config.yaml
hidden_act: "swiglu"
bias: "none"
init: "normal"
optimizer: "adamw"
beta1: 0.9
Each number is 128 + 32 x the weight over its row's rms, rounded and kept within 0 to 255. Layers, rows and columns count from 0. Numbers have three digits each. The size before them is the row's rms in percent of the matrix's.

# layer 5 MLP up, 2048x768, rms 0.0204, rows 368-476, columns 0-127
106:115137176203107155161076160075161113079038102143175170147193164122107153128052089109096179127106088128162108096067174162147105125111067161081171125106177167110106102141167158151152133113108165116174127120162150141099066124076117118122123179159213093106156090183133123133132172105124147179098162115121169027084168160111095132115098133139107137118162103146113123106148164167091152109110
102:174083126110092133135101148108107135155141102131172092126166143122118050112122144128105191113145109199135124103132132095115113096157114147158153148150108134087130133135136107150110124130109145112143139058134058131097111149124118118120144157131151134126201116127090151074153118073130095164144147143107079141104140111091181143105127170165119149125130113134144150105106105100083171156099
101:108187104152115148110173126134186159103114109188113142161121125111160069099114138117131163188151137173188109138139159104156122091125184156125164140134132115092128103096132182101114157122134146088160191168138119132110082116178132163122128114123179158123129081118115133096104120116121092155135109140116157153176191090143121117150116185132156148134157155110101139083151102113142118204094
096:169100108087151077086080132151161102107144100107162173090166128128080101054149158106116120157079174158085138082118075109186159019163096135097169108114070153082096133104152146142156159030137097180107149140105093149128166178119099183135139107117147107127118089125091151113091080100122097134124133162186172150115161156110111105058084112145173169081141103082156125137147065121081102124095
100:135172153144133146103063123104133094127138168141124113132154092213125114151131126089099158107113160139135193099097150157155179126139036088103141155016096098130139098088114061140107121139102159126118174101144163151116069156159140076101095065152169153143163130139151111096171138135130142133126141148125146120103097082137135119133201083127158000095101088078105141134127122151143146143091
097:115142113152191127082137137166176142104143116146105183113215157083063107178119156135091140083120163136110146121124096103119118058125174140131082109113074173152153085211192123108102119136161166155084101139183083127098157171141255097110149167147136156124116108143095136099155128166143188122117123094104074190199172149164128092126161153087156084159134089126114155073156092188107137141082
096:132105126085171127156159121122097165140035183119155170092108099149162147111152106100167176087093105151127095096093098126057129153146129126137152133146097127147136125137135194130082106133246081127202101141100088148155202141096082129136095109107122074064062119122182125127122147134051126153129162139181136163106109096198151123129130140153178133085139125133149167144070130163124156114129
104:181116147184091167138101124150137153094127089132112123143157129144092117168187119067144147072113100126124063137115182112161090157079082118118099121121103104080125149101092192145075115130071090188148115146076136136093140160086117173137106123102119119151126098119107153111173107162161162177132154102077102145104105133140061088160175127138113112150144088110136100135138113167152103178123
102:055131183122085186149234115134165116115126142159126106140115084108148158050173158153146171219120068111118106147146102124145120109064111099077141103090062112118067147069129141099133197142151102111120112080159144143177093133115092150104139184183155089130080103140119143130136154097113100148111120077160095146152106128116090109112178101143122099096128129095085131066118155163107193109130
101:160104131161131173120116139088144176119129050122164145192135097097122186166162146121077137133094167092104149153086099115055107147088118064135191176208143132053111155098131124120149109063130178127119086223139158145156130176140176089086108131147164140121112152148121189087130113098134208162108196097138125118155137167146066145141168120171112057162115156132132122091114124132092158122095
095:160127171156112111086156077054137150116062123071146144092125124113132151171113159158147097154120127130132159160166172113124145113178076124125136100131117134127137073061119175121093099145123174137116134173182190180180100119052169100118119167138121131134107084090119108158071181143162134094126102160125170129089119116116130129109188079128135107136120137081126104075123111150127084089135
100:084135132110133121176118176154125167153103178173162113137103142132157132116158122086164202174168106157126119134114148176120132091141075086187109141073141163106163112090143134111170083102160132140138112141181131154128141142067159075164135085114168162164154155128131119118068134126150137118161111117130220146111218155128157126142118144150108126150103123147195112126112113130128175104095
102:139105111088110162164115121187147077126119160144133111137155133143136103134135149122160082125156158120150074160087139120168135115159116151124143155115129112126090149128043147180156134161069160150094181159160115147128106126101054154121107109155128124150162121159080122127111134142051106149140084116137094106109188164143191123101091110148187153129110134141147099141123112080149120143112
099:116114094112102161087171060179116115149159171119116112107163090154127151121169153160144117122130108083113119144095108119200140103123103146093132098137133112133104112140097098136164151143118168181168068124136156177134120180175091184103122091107106127094088129154173145102173084136116131078152149191194115102108103126157170148151118092118139110115148094072135176094093125119163141133113
169:098165140097106128115106120082123158109122156207132115111134170101152142121124078120132161152123170128141163108162138135120123098121091107061120049134128063146157135141112213157172086095096145130090138156187109080091123145105094137127148174087174150170108068154120072125116098161141153139147083140091158126139151108123094122105103098158146104111147107122128125162122123067133172139086
103:129149124134170149168144096174134144059130126148116130161097179089160145139168152151127041152116093141194114146137169137109148140097082134086118146152118103135161089172212142109153146135114188124152085157142117153123137091118088128084119100127188123136112084171141127111192168109085160116159097115094193097172113133121157082172123120130107146075114090057132092158086131115171128066113
099:127159159156160126193053107140154128097116126154066126132108135190159106117195149151078090150149150080177090110121134193119140154167223140062161113156221166092113083129141117159112183082145172102122141141147128130124102113088174132161133181142088136116107203132141136172159153107214076137146110145101141124131068116113127165131154098163154165104115084162107098140106129105134102132120
095:113127111164154114126114127116133173139164157176070137168107041131136094168159135091053136156138127189114194153145177146112117101115161106109205079154162095092124097154119163159119077058150152109150192100132099158120095136127061134086121099119174121079141066066153157114140193154158153181100148091158119132120142147128131121079165146187158070174138142157163091092162118128133129077111
101:127078171147180204174126096127083130138146098114112133102169110110104184146144099150106120137116095080079070126181119131093102135140059127144107078132145146073081162133064061139146117081162125130161166134142068120132134099135148096165094118139153120084084118125190189125127146084203078170090179151125116145110070083117136157099127089151101104117139095082156148105155163106162149143133
102:140082106136131172066111156065098102142119110091137108186166112146134125091135156107123148149174116170103101131107073129140097159142153133129147167189172103112157135149056180112132150165112106132094121142113151108112090150132092095121130117104143115092127120106111134089136143101168105077119123151152091101149157163114087086192099114122133106118107107156107171150132127085111164136170
101:136062057103130119090098139179145095046141120111134124174179124131151124094123129099153143061096172117159154132134116137131147126166134161135068128108116074124106191055210164137142088119105113163159155130168201100229159142162091193132110144127108099171193115124133093166066094146155124164105107133153155151140124110108114130129125142170136110144107071156197130175109169162150069122109
098:127133133089175116137062143109147154185171077150081150116121141063126120138148103158124102112106118079119096093154109130124104139107072120138060124131124158107174079146172092119118203071173186143143107159125095040161077116181151143114098129123181153105070140164142183134136125099109029132102158142105131111165110113066120077119118170127117116150131073120199175172148161142130100135096
098:093145164077109150097174185164137048161147147146094108105139094117142090151109106148059097146098145193101174083105095083109111167090178110111121140157148118103193091160153117170134151115116147187189125093180096122056077089116120081120152158118118139199157121131160142118131092120132102095164164128107183107131126109079135125112051089096177126129121151141173076073155102104094077089128
102:132132099058140159096125088128199099095071190130144130190078124128090154098121130094145117083089164117127127110136142116157087124158175151106145150131125133116124155118130142148141129125166194124114134122083139133172107161102086150106115125122146142090111136173091163139183070160139136126113107102123150153068175107156142158140173170089136185152111132127184099154118100098095120125143
101:110141108100140128160203155117186121095150160081161188102121159082163079108182140070141093115101140155105185123115091166150124100181119164116112102149113150121107106113111187123132180110169139137173101171139129152187145140099114131158164104162114121068119198090154112126091117081076126128114135156170133179131098082115167111136084085109133125148141143093091106136119092101170119110125
100:068146133066100179121163127129129148093083117105114093162143125121145098123137149111179144091154081068162163157205103152058169081110107144143132051134111071093128207131150092123106137072120123187059113134086186139133109137107148094082161140152188139140068124117155094122087120155185167147102144104122060147149136155184158160149127098130148127161152134146097153150133125116145077130197
101:111134158046158120111118082171124137092079131121184201129169195161177146137095129084134098139125163180092124142156172116133133166171185106203095100125102127116176157060166169147061144164104116101098135162155062153101062224146076103110146095146041106129133140104117096151120145108126110126159124178133144120098142105145082186141159104141102139102091126116139053084135117160114190134085
105:176145133154096120076069186121100102193123185120227123116136181111117122116166136121141186119145105072101168141134157082108133066137073117103118158137136123146183127148100119146097117132120139022143179088161133105128138117138130116144119143167128168125128143132087113188151088131125140093158146163133088116140132201129155075090108169187179088130135169146093139101178145111078068152115
100:092092150142125092097177132155113117104133079166147094144075166127233126100181098118162125129090152117070120126138125133076166115151075147055128083166133178108097126124151145158130171147145146166144185118121145105120075121147091119131180148150120198120113118058125159150142139084139158065082128116180120093168139157114051130146124117142122123126153168185134144170132194096164057123096
098:121144131118049107105169126177119166161156123122107134083101203191061122062158140172090192159099102118157082136062178145143149093151134093130145162172104120100091125091096159194199148109117056098100170167107069078154126196158113121186097113072158139102096140117136186102148139211136089121136133159124085093126089146091175118157111173097089149138074065118137106112142141104172146101148
097:102051142150183158143110111099185150135178138129125154112072119102131172147117176145165131177109178158163120137112115121171117172140059096169116105078195071153107112193149089111181121073129122106105161127073128102096121164143155089162047164137113159068085130148169170140152168129160088102006137144126174083066078091117129154142103153197163130093136175094133152133088113143095111113112
095:128149082149132102064070148127141130147112138092116077133184129105103169184123078135152151096099155166112166089123134104118126076114186123125144078105136132087128099110138119062130134116185112104073141130140131151145164078114135141141171122127164146101130092151103171142167155118177081126137110126116108153140113183077140117117147115154129121121145137175111164139148161094073128106169
104:124161100140124152143189134069129084128195076094168155133130140088146228136093115160175117106082172086126088150118155099131126159142144134112139135125182159100120097135096111168100174141143064136097122098162111124157156121114158099093150081150160156133159106136154117123139105171133121119074159101152108156164143177166123108062183134090026137118127131097125095151170109133118170152140
098:141107128119117111099105112112112103170098090121165137058181092105101107142139107155135083135169121110183140108100118150135134160110116126117144154114144071147149077092134138174063104165164172105126151132100118125138075067086154078101105093160202136193125129152202098116134150171129124077096119097103138101142124189144148107125165150080101114085117142111142131158179178155087174120134
103:114118128147090142072131168124113190106194116099085168104129142116109164089088174144153098132120138137095078148097189171128176090124176111060128150092112114123118136191150107134129129135130077180136090124159147118152142139056173095146159163113128149081148117140187154153109154098147100161165194132158097114163143101118132105119156090134109201126115133118053138145104152102164135143149
103:166092154141134114131109091129112089107131137085061133152128108112107096125070118120063168104127079122135140115178167164080187138087130199191099164202121168118169110112101108139113130132147144170166145110140119117115132095143092138077122134118106109182082121100097106120137105153142118183092103130123088133142156085157136101183088117167125173121124171079169104196069164079119110124107
100:101113111151063100204138125062162171092147102193105111083145115150143178077137104152170142123119163102032140152154157118167126209121105118164123028163100135109098102148121095162082105052112104076082138094160108147168170130135110105131127117172111142179082158067132163114157151130130098107059159145140124134131124186133106133090169093102139039174164105128144135138100141103116154150145
099:130148142092124121122117163099142143160142129141047124170114145056138142120139138114116163105148117146123138082101091159105178151109133145119168113091132109154155125089126176131124119175168107125135099081134055112172085157155084132146148082141087176171145134065109154109120123153094121163089151162132078124146142122046077119117151188142093116157119125167069093173131118063075125147164
099:147104115107080076112185137178170116157150137090092096173126143114086129139149148143134144144093155149124101133125113096154185178089194140105132185135089159129138092120173144165144180066135155125108176093096157089148128130133104190113128166164103141169152056082149121125116085158184092169128125072176071146175179085129177105156111118133093193128064171168133077164165184103105132190118
097:211077147063142157080190146098089157164162132139150162157180103071134123122097125157137107116115131110147084064134097156169061118120187076139133078158137118136154136105135168110107118085147094158158184112135183062102102220108138150175138140119108114087096091088170101131107146140158131135109087154112114089123097108162129172153125140091122103158098148076118137105107091077132092116157
099:112107154147104082144133121086086066126116107137122196131134138093176114141163071209134133169134148158105148148111081137155121152124080112114173103138146102182135174167146106052087136131160107145113118176125130110150138052172182125159183147121157152089142039120152148113145131118165074132151099152089155111156129115074111102100122138162150104128097155152134128126022153085074184144105
100:102140175118102094120101125109137134045071093106096094123093184140146131147080108074159137124155101244088127117095063094120159139131091138101119121052129195143106185100173155128070190151169107105137119121115098135128116131130135136105132115119137144151122101117157120096176139113187148153133111186090124065120087156124125161080157082069143097089113103165201177155168098182151143119077
097:143142142122068086079195159110130149100077101124090126139156195135112074114104117119112173139085124142135139111119181110149118146096119198159121149144136164096156071106163138152094147121151069112067150097154082106176166119081125110167155147149115096094120097149180141116138168087119149134077200174112059131082102143093125100181208147132156205151062164122142168162159131152135119181122
097:103130094070135152101170167107114109150118071145118111162121164163130108176176153122140094104151121077131072157180086194132135108142138138116101078099133155136105149112176169092063116122127188211103137102129130174098134127101095158114147086129131071118148130101091151156108128095120089151156101124147066139143113152109132129105132117136096155156142145130148103167129104135106158152151
103:093097101097118138075100135203105216151108146111098084154110168106187099128082080092102142129124070092117167093129126123135140177128148148112133109095138111127176139125115104132099149130103134108128084104112119144154136152098131113155086072083135025118142133129099128139143154178136130157115089139174073074161143147144152114122140094108110137150153128134109178178132132137151128106127
101:125108185157078123128112132167115101060083131084103126121114152087121149136175129119179160132090158088089143140136124148215127115147121172116097140023101136174035159156131014096110163154116126143092134114165104119098131163141133184144184128116093109089152059144126175154099108172046117098179087125108122080113106158189108126104140137138115098072116202112107135091143130075114128097086
100:101159168102163162109165100132137147192117141200108178139163051107171196153083057138118146102078118117120139103129138101147084074095076088142048093185113147173126134134115142116065097079164100199093127100111089131136148150109100158147159092112143134082149106151126072103177138141144138135096136075171157119137144135099118150072163101204130128111192133095128139176128144131139115140137
099:123154088095142154089114115134098176086110172124118171178159153060128146078134101109125121048123153136128090138112158159094153139112117077083128147150069116175125115088113131114196158134147116087153133150111174179223139173091111057153171114128110156144117103140148132077091181080111162067156110100157123175114117133114137097179075123165107174139139115154140132195120107194145157125135
097:100168051224139134102125138186099132169145173160119173168134078059108133136079142179174163112111110064152080085121104123136132132162121217126158120069143174122161107117131160142066154158148168164116157108120106151129178164172173193142114124145127196107120139077141128089100140101150099087141133143074092110112121118126140182118080112116063135146122209093107174100120120069092137136127
095:084116106058213146123126072169063143193169142126189091167144096100160070110130161164113103156116075139142164077139125195145164132209117114085157144150089135146112083085146119139135205077100135116108124068137137131065144177145129145154144117121132121112161107098140082116177110147100194078116146135160153100108076132161147105146137084147168137109124173126110151109168150161129102165137
096:141202149108140120188163130125118184131114162129116120061114105106043186127113150157148147107106151152100142114099147079123108141114107053113094101108104057117203118123148116109116130118154176143149050117128124101107035162154088112162114087120094113173116088166166141080161144129106164150135136150091123155113112082159116200103073117177118140104096099121146145118126162159148188150081
097:181119130136092146104056090099217127154130164094140116114121193151156112094134115090159153156122133127148136156197126131104171176124065159131162171133159107078126150101163155188157128175111154108130141108043136109118094090133158151174105112163120163148091154123129132120118079151115140119149070127141096152152134131151159124158188128073144173157079105183154067100163160174083143105141
102:105107147110133135111201119079081150145195143127107123100104080092128147179160168144158190137157191056088141122168138205107125123154145104119192101152109149123164095043126102094108163164135148132117099091133162104171065130069121165170113155172132090087128080144120158126160155123143155177135083124098118157127109122075104144110134130079152158151146159109110154135143058055154082093199
098:124145155086194104083105159091113046133144157167149091129135136132110082104083115101114146143100165120117125115135069146118143109094130072152093155104089119180123137147130159186102150155151106129064159167119087110180109166079078126090124125076142153099110109158166112122192100137156147121141102145120140168142147122085142114154107111150128147129090063162141118114171149164115147121139
100:140109115160133172158126171073170165099141145106137085140130166124115173120113137084102131039073157109109087129124115120193131194144141153091172110096137094162116152116127097086191116123097115145104188125217124136046198124120118130108081165077120114101139156117120136152201142108133073117135103151138108156129180133130070137138108145150161102047137125164102083068137111128134123165151
097:116123031136134134165113153146119138134089064135107073137094126132117105157125142070124134109148140139087135173143153112110145085148104115132081099133093161146148184048169119151130117157159100150121128153092111115120152115140091133074123145096088130121139133119161110142153144132075087118120119127105120116143062093128060094150099100099158113197193123161120134110149063147086162109159
110:099122082142171158126093165118170186151179085156053124137139122066102110124174132078151120135163136185154094162133141082099133195087162142165123100103109174146146111122112113123119130154146163080090103163161161170093139111058122107133171182152083139125145143120158110108117185150099073132133131087101156111134111159106151088135131138109106108150196127054111121107203127179126119085134
096:092115090119123142101127084069139146118132172078143113173177161116147128098172133093108144096119146131119137119126145079133126117139107138082087163155137160177161161132112149124115138123110138109149153153145143173122148217177110090160154097176089133174090171136079111114116122160125097137119119146126176188148117130129128158113129128084162120146152122138138173111104179141180106140073
098:063116140131088147154125064099163112136129197129136152159112068164103157125136156127098151143058115096155055073156107182078187131095114137105187116074099149148115124082141134156081139128138098070137155155137169157104138164119143114160120112101106152229137122166146084093138135147181123154072158140147122113135140106152174150170145082141170148132107144159164150146173128085144118145095
100:146096137158116095129076170066176136186112162116135162133098137132101177193138106118125150162106206136151166161118095196133086128139140111113123144129146120134111090155148105159160137120168125140141092099169173147136160127168081143142129163107121103118099113152102162136224093145145128141147141177144138099154162123024161078122128145156133117115094152101107132121100095124110192112165
101:161129106124139136121147130134131136091108132169120129072111203119136138138103147163091126135166142200152156107199167033062161159134156112156150102127116089168136129108144083111106086162152149122130092115118175172113069077105139081142167121177147168159139091117166148100088070063167149193149123147181115118160125129159148087116089163087095192167115115116135098155125130115138181141110
100:069101103156121082194172145097117139152043120129169186136166084072153175156070115176137133155175146173104091108136158145170092104150125115101111139125075101133117151176109113126131120150094104155119135157111144122131078087147179128159074130107066121138153140122125129118123091092105092154122096158132185147089186145138130122126134147072105112093150159121114100184138139095178163200139
097:164159144134183142194133127116116097135141173103093088086125123116181188197162166163135145149119127145117156130103132154124107124111137107140156121153199143089155117140094110156160122118150123165163149127167158112147125101121075164093150121148092120072124095156132115147225142117103138102154141147135125153153135128124150125145112128123132133184101103176104154099150109152059143126124
102:111092144155061112110117133113091100117094072190116156151124166113145173123103056129084077098115089123107164177123163138162094122151155053103142100133155115181164119115114108157117151175100125084086160124115090102141158155171157163073085122116114100110144161074114115199093140096086087135187081085141112112169128152137126159096158134149122108200155146161143080159160087129141156137061
099:110130119163073134140146156158131111069142105116092076087167096127114085117104101130177142124162174165140159098105080134104110185150135113170083175112157101134132092164095203156188157138160150202142138119158144114017152117146120143069114155136119178109120175167117125166135162140143118093096117111151117104095150181085152109113138118116174093052124135095063132112126169109083107126202
098:152137141145139129124100138110125095102142075120127164122102118139129150138126125082130133112090165170128172120114156051144095152108092130121154086128130171093100143175138195122140112103139130191109160178148145120161128200167085138174108102092135176118113155191089164098129096195103100051146139119108151151127147120122116128148129025154129132105152114162144143134100126183136163085147
100:181121091113108120071159139131111100180105149128155127140166112085162161134152125124150160068055179098045118189150099116179033114078124128123161147115170204126121120145136139115133148121139178152157115104150107162099191135134085091063100107111086154147135137129158071172189158102043105128122127172193130148125200162096143179067185124145188114089128124118139197075095128131103087111178
100:164102108113115145146150141142188134148077132153129165150202167112130147150093128153135157117191139116188127179057187194117081134111165150124151151112108119142110158093115186148122158084104175086176161128158121109184157126065095123142125095156147066187171140131161083064153164087109164106115109143187142154123091049109093155159121091123154135117111114150061107197216123120142139133142
108:162116100093126121109144141136172194171087142078116140058121093145141155088096130088074155045118120108078148135149119141143151153179151130164102120116134120114183167084129019163085127118124158106114170186108122185128112178050081142077148124166201077140123131108074082127065086179109084126142091077110142166144102105110123121130112143119113150114117052150127125088165131200112165139057
096:116105120201131187202140109136078084129151151096175135131137112131153166151139135175078112140144147140090158198086160108128126071133126053158126146106135127181122122072144103155103127156146194093107172090134124172080119072164101113107131125101151171077171137159195121107111131164119148155120159125146102166076136116114111123162158137119059098106220170133101151179169080136143132144146
093:103124105204133108092153108079148157100128116086135155167096162139105125138149186066103147111140127105141123151134075135100086164092140115085118117135136116107115114128084161148089094105187097161165124140100130163175110133183141142123124110165093183096157097157176055106125140127116123156194103136068171125122128134126107154096140155124136180163130135122143151133168187124149145134118
098:159101100127085132147125142171081128156151136125083130129151164117106122121124112145117140129070127142132137176080117078203078087223107126109136132137088123145160095119138080119159172077109112129132113068106161154130083161153122145115159092136185127145180122100135164103119151180143129173175136117140128156132124195181106145088113138118078098116155137111095149138110149125116162152168
100:124094150103117138139098168166132123141132160141126173120090136074086129161108099144161142142086144115145153143146165130079111161117061165096117090121077163129165170146083103165146163084177154158127044107163107044171102127128169125138118141100112087082089079108188134093150160118148156161104131095142078115152108163089123083110116140169109149171106093126145189166109095094173081065160
099:056067174133156116121127089132138115186139142105065131116069101143174122117140086157144116148094101081145150087155164103144123192101136144057110112094164174044103154118091151117082121146111135118168109131166130161101128100097115167210119112140122144102112181110097160194106098095182146135121178112122141153092123116173143115139128087117148046079117137103162104072102137159140142136112
102:188132181067076077155187139147082181172109182112130100129144079106136196170132147099123097120036200156105125110087155201164134180149121083135143169104096148112125105119161164138134120124124187141142132109094134108096141121111065178160141160095138135148149111149151118097109162114090092151101156049199143065137120144130130140128119162149162143123110091155146142077124111148109178120150
101:118101104129129111111094160125146135117079135171121127123164172212146114149137091121093126158079139131167125106153104130142146135134153144124093149126186143117094185136104088111158099160081190140154167148168042027045105124148074081100117096142086114136185133147083172102176131093080127115116170145134115121191096085153105196095153128149137070086095135204089110113132155113176223161165
096:146110110104078111185142119149099096141128133121140186075087121099148092081109184135097140104148102159196106103128134116180106131112104101106084113158120084105145194121086097148104125195113142158170183130089155123105151182112114076092102073106137087157151127165141127106124093114151122099188121137100092176147114132112129163124145122100084151118090162190108128161154107125173101166135
098:170140160082130141158164112160058170151198175108179121103138094151140104141166166162040130137121109126142148149148115134101180172121142117070128169118138134191134138167135068099138119073185135119149123075089109121147111126131182181096120094118169065138124112146188135156093094126121133165184160150123141146108146131177132177088149144133140075150108189096152070127156080150148094130121
097:136169201080074120148115182094175110076136117058139168143162219118155119155169165117109125140147156197176138226095144092112198135125109112158145128156068144130098141115116170140158164115180210110105174123072141120147157142152112080062144115167093132111108095110131095140110097086106094087080130102119120112181180132143117076084070095117142157172141130166115135137135123106150163145138
099:104132085119099090069173164087104161159089138112156104132136125091159182144218140138174164140091094197102116092158111129144123089119098104120109125157120054176116126175189085143148119159112095125146093124164068145152121164168153179122177130110176106117124157143169111191060131056128110115092120132131162142128119117134144096091123109064146190142167112145165145143086095096148196085126
099:124055160170140150120126115158142160107145128104133145155147070109092145076109055198161108094116160117119125161127101146113144119095145109131125116092132137113134168112081078142160092087143118099142080117119141131104129119177090113123158103132154083095130164160120089091133067180128159143099141124199155137070107128170077106143124156131077092081116103023147134153162096167089045152152
096:147113141136066156179083139204142114135122201084123098107144149129122125156082153126163093117148125107111073137155228080112150093171151115171080076125163133164086200121115166120152092140095178089159080067128139144139115122108098110076107098107085122160174132144117113141162164099129094143117135103090118156116119127141148134157146126165139143125187121168146115060118107112090171145139
101:134174086178061120127070148200134121112108105135097099100157110092077127144129143105148152134147066062167104156080123098134081133087064070098129127131084147098125100070100138145133163077147150103094114088128157110179101105121139073096111080134093119167105138159155129109106104173098173120124118097091129080115138166121103087109151149177089199134102096171101159104169180105112162114184
102:156166165175118076112109154144124110117042061116143105127159135167144177159163114139122178154169146129130135110131118096117137154124121156127136164159092115133088105126087135183098136134099129150141135153128143114150162156063144074154168099120157098163141176151098188170138058064161092140103112118136080160125126137141091136100113160159113194040134152170087112161138154197114119085125
100:099114124182144147131155079125119148126069167141120127115100079087090105104093064164145176218120143094086105099164119104084058129104108164154100113114120120150152117119086110083124079120121096143108145119158192060082123113168048130174150143138094118155122143163111105169155141119163146127092148075091144197171153124183110177134130148163103152154156114111117112164170083140115169079195
100:108135133109084134113133145127142143133129143128159130151145119180112147103175104200085140107162087099158120123140145108090111158075171126054138115080156122125126147117093146189107122160123170176149150066105193122123153084096216173128124142184108107103150155193139125157179110172148146125132146104087127144136106080114081112170101128091078121093125120116122121109207134156117108172124
099:124087086116146174183194121138136134150107080082188131108086157088132163154095156173112118214084161149142132071200101123109129123090162123110050093089089133105142101139125135106163099171067140160098142122119132078085108074152067151129101104142144165171138163184107133117128137105153111121082190150152144127115170125107116139094185131163110130078120134127131164142125086155101145141159
095:200109100075183133042110171184165202174193131118110092171099104127167121178114091158158138103172120154144117160134156125101088177158127073125160123117104115145155103159147108132122101132128114068155121102061071099111125078111081172068111136181096215114070183118185192101119173156082142133181151112145162063068158128069140076176075146176112082041076177113078131134149150123131129161128
098:107119159120044081159065153155096146060124122091133123127154074074100128129112169166180121084074128177099169150123050125138140165156104119071123155224128101116167109096083152115142107115109068099171127171125136130120127118160073125175060134187055136132117162156167114083153140151097095106165123100095114157119154166155163052141119093133105158126104126116132125133074097092132123086143
096:110161134105118062161142170190210121147143190138137096095176132115109164098114115168132137116153109195198095093116128100147159123133146113168161124157095153100116130202199188132157139140115139150147093110129153189125103130149148112126145098153135125048201119138177099174067198124126063186118124145132140128151142112103114078165074096056146085158113130151130080113096135112090077143131
097:128093099144130138115129105125132138184126069097155152122098111143142102100183119139135074127135101118142109113141082130103161081101133131117123139148144098200106151084125123150057096142218146094177124066135074104094072136097141152087100110087168078104118127118148090111123160120099080111128146089144112178119121129106126166134095173108155115160168143125232100131130115165138068117130
097:084073125131132168144167127174165142153124093129123076075094125062143180117126123182145108075130161157165148107123069052070101088118138195114090084147163082174191106088150070135119111095137140161085110128119134106109120021138106117076170087143155145122116151119157116090087113154176123088087147134143124105164124138137139110118113076113148104097090123157079158137114104123149141145095
099:158125144088089137148114212182146078151176123054067123078158136155136095103153169068114133098112107084153145141134101129119163151123106094136144158093161140141156132042136118138169152105181145146127136114110152096083064135083125114092147097134119112114129135199166081167156123150101162093146161139130129104147132071115165101123109109098170101100141109125150089160116137107125150133136
094:171179122144131195186168078136129146156104111113161108096097156170139095104141142111090162122121124079105124141130133113181149139187115130119088100107096143174077123111141130113092118181129146128124091067152233218058068132079128148064134099186145136149087139165063083152139112138097144133142135111134132041111093155145159136070105128117199215171153167143131135142187103190089195156131
106:132126127195093135126168106167111122152089217113161094178080125150173126118140103086130137094094094115140133086078091130096139165187115043148119142098116169108124089089128129047153189134056098068174169126107132134131182178159070177128144123155117135201144129100129117081106113092078176123086070157129104138108097129136117126196121128137069163161120151125099120142190093059096090140158
095:165137210079140138105135136109178128167148107116183139049132167141130146143130072086129149136168054112093108130103105124103098119107126139147129131065184137064083138154187095125140173155126111111173103109160108121188078099181164068116152106128131103163138088115144185144130118127137082119118198128139126136143128156121170139102156115095057163100129149148146166131158084103126128102147
096:174085141138127096114102143130094124147128131077161138175150020097138054132129092164136150187154087144099120169091078110144069160108175105154144126123094154179130104102113119123140170100109127125113168100156066128101125096109114206147127103145119118148091174130113148098113119178120068107098141101163154125113094107161159112191155106106141125098106145168116140102110136131081172149131
101:125142207096134178163098169172069116144125089004122091103080137175137123116125095132063084142119124104140122122131116109135208172097136052155107123071124059112137134118131132106170154112162115098151137129156094122105069075120080165098150061142212214172106176158092151111097053138129163115087115111125184133181100134157070093098123096078098148109093137066117145132089100120065148093087
104:051155092210124087111095134189102106168099084134150152183157084099078158168092120020102120087145153170101087194125146154104132140080197113087099068087079109147136138105147141134084102121147136121076104086159168136089107118104118145118134139152169117111143116103104181160144159147164074072050147061145121111122126147129179105107201092184130129117141195090187122134133093189131124162113
100:065109094164136118112136088094067127123101169108113107165034171128126159128117197111160034126149127088176128123089198238075157146106150161166109113145128121098089155163087116139109117155130095153117084120118126081111145114132097188120120141180138162152106144133166111176088122128123161117108151121160129098075108091119158131075154098168166115155119151112101165094115190123131128167133
099:088109192113157095126117137166134112194105132105151140090149164123131098181073189081188202169092175175091128146093098137109142093140183145138132157149150182111126133133086122111091095147169165175140130085144104137135131146152122134145115165132174191100102127122090141111114088143172150095102119086031120091229128115151128126167132159160137133142125145164120204167110116140140080158075
099:169152115127093126123121120100125128098146123119163180119140113112119149115133086103144121151142190128109134111096089108129078097133103106123153115142112142099139153163101109093147130126140111184079140070159097179102121069106196103152077123125153084146123150113069117128126149177122074119156155091082117110129053105170144111131114142176176107144133230096129203115121099106103080093134
099:123049146104128137113134106092172147127124144072136085111133108117129132086108097088132177153162150198125120109149134184068138150143125121120117135084153074144088124050122126147113131092111147135152136147082130150121117124128060085138097124174138163128114132097167130087107144087155169108130111076131118083121136115115177126154102082124116120173146108085148147155099103106152171141127
099:168125164212182155122093123116104137092133055137129129159210156118157120040060055115200131114125178174084137138106195070118129127086119140111113140130149099096126165109124167093096146073098071092185103184158109135132112097169114118118157149134119167199135165170075151089140139111092113130110141141132180109139110116090092157183148163184107166091151114084077065173083131137101099113099
103:070153146064139137171132181098195141130120084112211105101148116124166129171111134080075129139143139178121184182100135083097105162079115118182148118096087187035095084111150117128162117128154163110176135086156140060135166121099144122187105117127123066143134189057104117132103137131072121092161120122131098139124173123141099142117187089146097088154164074108146109171087113150072066108149
099:106140125145094078129117133137147109082144190177111094123126172085100113107137153067181084120146142123166149098109170184136147124169114115176171141106133081192115132081086148143098084126137142113107172101173161140174116133147150114096092095113102186088133110147121121205106112099117109096125164132115079126138084128120122157157117113128164110054153111158109145087169119124147157109093
099:149110087107105150124112133093071124148073084185104142119087140083098139133124139080188128180151147164063089133140168154115154160121080124121118135205104136109084115135110054174152194132145179132139107119141137117044108164177214197131089172119119161128070154083183139103168137113131141081073115104120127156149147162119146156161101102149134111081113112113116138102115165136119105057099
100:139112150109159173143060111133124147147116103122170088149116219167131131088161125171213093103122107069053152077143082126102078208166124119134099123126127209072154153135104094061136075143143132171133103090113164142119126087139176110129174159186100164133146128174147143152139074157149167107141165164118157154090148174137185097068143135132114140134154139129156154113103148141131107187192
105:156112135177168125192077102094087126123141094123119136170149137100151127150100090107154097162152151098080131073129189173178131152058156108093144174126145085136107085141177113117068147144120099151165118161074106150175168104151082154190107121088130054101167133101161152072180094129120107156065083170037125118116102090088121158136111140099101093108200088167092164157164152074080137083132